Weights of a small transformer language model: vocabulary 2048, 1.61M parameters.
Each number is 128 + 32 x the weight over its row's rms, rounded and kept within 0 to 255. Layers, rows and columns count from 0. Numbers have three digits each. The size before them is the row's rms in percent of the matrix's.

# up: layer 2 MLP up, 256x96, rms 0.21, rows 175-230, columns 32-63
# down: layer 2 MLP down (transposed), 256x96, rms 0.198, rows 175-230, columns 32-63
# gate: layer 2 MLP gate, 256x96, rms 0.219, rows 176-231, columns 32-63
up175 098:179108111062093141121137119160071149150110165145151135113108094138139043183160097077129158097088
down175 102:126165161115123159100120143100140100107148138181141153079143139168168132157075070129044193118134
gate176 102:085118120127105166124111161092096135213083150127167103107103143124093163155137149114087160097132
up176 096:129117085134194130131095106113147131053098112142201085136085118165104155108142040104076137109170
down176 098:095122063080130139092129166132138170130165127120123160139129127018096139198145154112158108086147
gate177 086:144144155067148092116128200113143142138103151060121201100120151146114099106100109105147147124098
up177 088:087097081124117146106136099163066145124179116124155141141151062142174102070208188107099090122106
down177 092:129092110158131158173115070131163130136124109156140097115122191139123128111122145156116120184082
gate178 104:152128104154197120141071138114150169171114129117134040092134140205100162112069124124143155085152
up178 102:130093115160066091118142111102131144123134137123102193091166156135130154076160155125125146176087
down178 100:072108102108154127068103071113116086103122118189139154096152155126075087132164126193095119109169
gate179 108:149145132080139109150118098178145116145133123085121164108109107093131138075142163175180159123100
up179 102:097126148128110105130138167089152132186116134135119168099130114074133168141066181146147107080126
down179 104:160117141215099096148091138141084104168132148121152132124088137156132140193102153095146102136180
gate180 087:079180057100215178119195136096149159142125081138066094124076128184099133114122146076148144128144
up180 094:092099110115154133213144075135114138143100099071105120082115104128156121124158085182130134139150
down180 095:142149160204060171101146112135164148146082158110138134081086115185100098082099186109184143082083
gate181 096:138100142187154140124102129170124166152078078146052102188093163146181126139149092098109107172108
up181 099:100138114068125143153181175124157141182140144146191138137168104121106115105148124152134122111161
down181 098:157154138181107138099128117142158162194121096189129112112046086086170150184138170133112160163115
gate182 096:128166067170110133107097127130096158115142165123158120109131111108129045145136130176121060125158
up182 099:165107117130103138135134185184112112100126148081113122101118113176056177159094141081144122085161
down182 099:130093156151138126128092157120046141131116105166082135138097120160118130122146134155193184085059
gate183 089:080128103106155121168105138073073141112147144227140129124090120117159129158097179083142134078128
up183 095:137121072100137131109091118175146087142034150149093176105113125089162125105087149113139154127153
down183 096:135067131122125086110111194127143118134196068134117143119158149118133065063117073152138123146103
gate184 092:104145147117177174147113076197127163136123051108156120176124062171120123123151151093139098144036
up184 089:114151156130086087108103184156103098095088179180133121081154172022110126152123115133080131133168
down184 094:179133157062112111066107131087169171147196158181059124121055190149119115124114163138153143155140
gate185 100:106145131081124105099117150165199121151074165125142124117059147129080175135120103125184135162127
up185 095:118151173121086146091125170140109099180088165149100156112172091137170122134158110091107117167138
down185 097:110115136102105137114086087094134173176102056105157104114087138191131098163183135166154125140106
gate186 098:144141094117130075111102108132148105139147084093149116087157087129098101147073115133146112162211
up186 099:106150115165157067114147117098092089158156142091172144121140085122134082114163128135114178094119
down186 100:131180151094133132167103151198068110153099139132062088178166179103102122141173157117080107147117
gate187 102:091094123089121122111133090146160146140138130110113136139088102139128155100114098188132180188144
up187 112:167102141066126138112080082175133089084129180094154097103103111112145144102133118214114192138120
down187 107:113128167114202108136125160088116174134094101135118151120168158154152098127133156109115136137115
gate188 094:124135163068130128155129104143078127150109130179180118118180175169165064080123124099139127147151
up188 096:096126123153133079131132100088093176170126152107139070137081151110136153090106164115121160079145
down188 095:132122111116126143141111130178066160130079117055161159072110104115108193172136162123087145173098
gate189 092:131111156131087105097072168084145148202129143125145115125099147159110087112149131080120149183092
up189 091:139107118104111129071171117091133135142121147125131110099066132181157112102142131187093085138104
down189 096:156093175099135153058165193096031066147114116108142110138104138129127157167076144143141114109152
gate190 093:114124111132138095142172080150136102118175131091167100044093155138155128172105072145153161112107
up190 095:156150090118119187151139136116122138132104111088106143197123116123106151109158089103113101116179
down190 093:112180137128174100136117099182057152185141179147168118105160054096125142109106072153121120171111
gate191 104:082086129095147094153149147189112150129128124134127144127118136132167152121119173148090105139103
up191 097:131111146139154153094230121111120145106141118138103181117129144118097115166181196155125161121100
down191 101:125205133074081144164099118143098146103133175158105077125132094147122098107083125154088107100168
gate192 101:118095114137111151103155094095099125102176122151081120075173140101088097106140197094090140138092
up192 091:141141164079144120104101061145203110113137133098138140155185108119165171076097124140131119121133
down192 095:153112090193150139080135162185105101142142176113117112174120174122099193095150125093072098130091
gate193 107:089120125095121172084089106164117168137117170147141061105132103166120137112109162130201106095182
up193 097:108148144174100120171124124130148083128147104096162098103154175143131085089177111112098151111085
down193 099:114117135058074177054099125135052139147157155073095160138118107161134100093113164161155162167134
gate194 094:104111161124121155089119148107154088166083117156111145126150160060163121158194134110153135087101
up194 098:127137107089143146153160069104176108115161122157093181111154113133094110179173144102123156158056
down194 097:133134119137119172143092158163191114114143153179115149119129184106160114074154151059163120148132
gate195 106:135090140082174174118129123103090114073137096085113097101114113125072159152080143165109139097142
up195 101:133138120106150137177147146118160057076191154176119094162031163176135085172106098154155158119129
down195 108:212096067070164151125136089137179106133082095086154106200097096106099126114117144161157144143132
gate196 092:153147155099149172108142135149114102121171116147183101174117043170120132139156109066171123094122
up196 091:165124114108138169088116114164111118046115148113158172097180116137124154113133092118137125128117
down196 091:128158124110177107135117142138115132169149139162119162155158142143109144170136149133168131143165
gate197 086:164104106169134231092139127141141099144122057128108158128078139130156142184166161192112169098159
up197 086:187140119140147164076155186117118107158137075132146158208119133102142147177143113171132157176135
down197 089:145125135171104177188149142158165064119163105077083129146168121096190148135124104187150111129159
gate198 099:132151152104222119150141101108066137115134069108142065112149144135172108129095107069139077137100
up198 110:081118159108104063109132157160096155084136178109126086117100127132122091140190081130124097127152
down198 108:059184124103123156165172141073110185147138134157147131082094125179113089142095155151108130170108
gate199 101:097121129140172129139142091129144107077114121230124089116150089153159098077109200113135128167144
up199 099:119137070148132173120125086087146141116119140085154097162143156153118131122125171156105138116145
down199 098:082047071166088116097118138073126113184143160121122125174102153182135135131084123158119176114137
gate200 101:098133113120055171070128080139149146180116156114083096127097079089133103132174156193112122064122
up200 102:121144180127160165119125119124092128147096086078130113144095123137148145124169100168108169142106
down200 099:148155161086131166109124123097120123130087117155117096135122121129097135117076114143110115157150
gate201 103:136157096116186106147142144190100124165130160122141160099102155081105113085135138105155105126125
up201 098:088196175108122108167048156149074138098093168156107186182146199122126095043074141156117073121087
down201 100:166164166164091196116090169147165108154168106149159127163094123175165183152135094076167138149131
gate202 099:136153161159120078150139191198135183162119133095111093140156164113064148135134069124174107108157
up202 101:129137099102155101043136075102154210107114118087174115137080125159134089129136104163092208156128
down202 099:149123146198113117161097067126070072144109129117124101137152153089139130113087134139194094123110
gate203 100:177087152122084082154106127150101089157176129149157110149109143080129205100133085137132174121102
up203 092:133149052087172164127156148128149185096078103089185090101115132084116140132105115080192103096093
down203 098:186117113186130130129087145100122160133169151111132086131093090099190184161125134146148186163099
gate204 096:136116098141119192086155126140146212136115114155111120182090141151111126178153098152129128154165
up204 097:183098142078133159113156091101101096095113123070138115100092133079152080115101076133136109058105
down204 099:120150156144134124100126084110146122102164093109151159154115176129128113110154069111098151155107
gate205 105:080111130087114079079160124147150147122134124159118097168103181174132106140165173184123149151190
up205 098:143112110198157108174105119173175131148082182179101126140100107094079145120114095137148154133096
down205 101:095179123155122117112107092133128105130136119117096045102094162086208071062164155131156120143121
gate206 098:103168138103143162116161089074113173179115185086111155094085156158119122115072129158144114150124
up206 094:116109141078144153054131102123099101104120181114102127103115145121154148098089106157104174192101
down206 101:094098092148175049145138181115103128061151107157150138111108121174168097145158119120118088155053
gate207 097:157165159115100140185106102200139137120216112161121114101159115084173164123141175055084114141112
up207 099:136169102160142100091117085084135141149114101028142116107172152125168062091124133153098143096094
down207 101:130110089135113115085140116107113142145117130121109098102154122123168115127124105104106116101134
gate208 105:161154080115145177109116139100088183125116146125121082127114126135155163130093116156108125114095
up208 102:124157112131164126159126174146156073147087119137060139160129162140159131101126140141081115110164
down208 094:096081179153063117139125101070127121176134122094127088148080118143179141160119111114116122177084
gate209 105:109172142127078154170157132067164092162103138183173133139183191164131157134095123121101095162147
up209 100:113163156073118161150084178111120175154097195138087094132122195166129152183112111108130079147171
down209 099:083091163181139153166079114150133148149075120127103145107158163135149148135118126086125177167143
gate210 109:162149162072055115147093108098126112055139151169147109153087129131068130125104169116122120133064
up210 112:112135141113138136130152182108095072146154093048137162108152115158085164090086117126123133116105
down210 108:143111124171153095162135136198102087160154148134198141110120159104166141144091161154194168053137
gate211 100:129144059160144177132123131118199123110140063168160099130139125135150075071143144097095073122074
up211 106:106155135121176130139041110084081113109087055116131165111160124110124144114157200104095136082148
down211 101:106144137152211096155112139104120128134101116115140094151178123083182115135172182097091152102150
gate212 097:137115076074128166091101058140118119091157130162126080094127125130124148119191069122138119166151
up212 106:189133085127104115130135155152096136112166072083136136101164153179104145082110126113126118136089
down212 102:123187102172070114065110138079154099139122161080140043134131079142135126128100138151162112122160
gate213 097:143171109142140170031109148137118145062154095136123127203159102112093142106139118116159139158110
up213 096:134104134165070071138154140116118116142130177171168146109127107128156141127193089149051154129108
down213 099:178060155121072117148090107096139107140116154135184098130081159115143108146166135077129104117144
gate214 098:079126107103101116124054116165163090143167086181074160102171132107115128109137144152085139130053
up214 097:106095105118135079141048116159131139160141064169099152122201161120172146093140113141157092137054
down214 099:078123146081146091113190183140127106118169100147078140172195131132100165130128095101087161118115
gate215 100:092122174127120136121087079127124149124160090106143174104102166118112108077118089104109089123148
up215 099:166126084124111182122148083098093155148154138090109178138175079134123088150217073134097067126108
down215 094:102148102126170080101121089166165171177123071130155081080115108127152136155138157115084115155104
gate216 082:135167079138080174093129113166136169109091117082081147117121130111127150110085116109096105150066
up216 086:121064175106155096150089146091126144167160116203146108170119109081139132130225110145182175070094
down216 090:153141163060173137074135085092062152157137089153146152120140171151086113101076154077131124125106
gate217 097:214131127115157129136092177151115126160123103144148182120095143126158144115094146133142166150151
up217 107:065114117116121076108064201162106160187140141127170199053126097138164102112157174097081092112083
down217 101:100161122158109121111141114098114192142152081131124176139142124151176140113116085122157121106139
gate218 102:136194148135083098118113120175111130114175080120099100096183116064089184154143103079136163150164
up218 097:123095058139198181097098137145064099093084149096197153230129122148099128123149166147140117092129
down218 097:116134119103159121125094108114159106035083141143120079023164108087169164113130070136103199199161
gate219 098:085143147207150092111132125152072123141124144170100146091180148115152080143122135140103161165130
up219 107:141122112063100136182152163112064123098136148160056120091132191137149162112122091114131141140154
down219 111:161135152178165117086121115152177144146039140134190078141127109159134129113091145143086086149148
gate220 098:136137133170168089132079082161130117115095059103148137129157147088042125125137143163144103115120
up220 100:106080104100161123100108120112142089107148143120146122077145082167117089085140085163178097182143
down220 101:138114169157090140145184113100150211149058162137140092154111143124194154126116058111088129083151
gate221 110:104119104164136158089062157173107150147137127127157168153087096084115142129200083095159150164137
up221 106:065124162134147106090111109138136158146086144136156130170110127069199136112102093115119116143116
down221 102:146183168141127115163150091119129166107152095184085145139138149154025052138138099219114097120110
gate222 099:162090076099132165122178196132134160143100168149059119066128080108120097112167069081145069081160
up222 091:090158110147194108164174100110153126122145170111123144158100083126171112132116178100093064179076
down222 101:070163117091207100137167133098083143186122177205104174104151096102163123152119122128132124161073
gate223 105:122105141115091138129148109144089134115170172123064086068151136160111071135138157187119084130117
up223 097:156108147104135192138145098089067109055057151132133111103190162131161127153185115141177197167121
down223 103:141061170198161115119125122133168126171110093171174189146122160119166107064163109093133148157134
gate224 100:152149109082131158111100159133130113139076075160169141086153110094156172141071071124087152108062
up224 097:123122100101185170112164117147091076120154127155129192106141147160184132125050089087079145108117
down224 103:120141136114089157098141143146170121124122041196143120149137116162159166137131129132122107165141
gate225 098:163111119128111160066125133195175169147153085147093095099078149141132159166157150121111139153138
up225 099:200078107153119187098129172133093114178157125189108146140138103094086140159100156080145148175097
down225 100:115176095169096120105121168130152128158162096135131126096092143162106110134126137049131132206144
gate226 102:179105107104131159149089148174129098101141183207142125123155143167124109139103096088115150146096
up226 107:114138203161105171117137081169100110088111111128128202110124164137151152164133141144154146142160
down226 108:149169150100086163186097154122101159126200157113128140132124058140116136134098134161133109140212
gate227 102:117121093139117155116126085116123084096150125119226116136126099152154058120083103127147079141060
up227 099:140110111184102148106062218158117159120147138105091093089128082110077144135104166096096175186119
down227 099:158109164121125110121151145116150155140105138120120124119075152113111154150165129163105128150208
gate228 105:134097093065164103138135122051105095120125163140134119128145082106123124161029168112090128146138
up228 106:084118158110138093121137117161128070135127174181121171081087159135083116132078193110085132139167
down228 102:084154136119061101149056093054143143115174128089132120126163120109092097094120117070120112134088
gate229 105:127086148123163128118079137124132137163106154165169129137052148152164149106173104124133129085095
up229 104:120168097123124165148080155148149153117070081146135132082162062096159164114150121160071141126099
down229 103:125131100091125112118122177117114079179099166047127087036069149136120135124105127100125146112089
gate230 101:142097121141070129131162103160129069150161146186107121144202097108117127091175128096120085074188
up230 103:185150079098123105098136129120155127087127115177113117161108047103120074091109125090105132111187
down230 101:130092175117158156165103152074113064144070169125104119070140115148085140137084145098170155185135
gate231 105:153169174105110144109094135146095100130127203169146138183172130116106121048137138175167154099183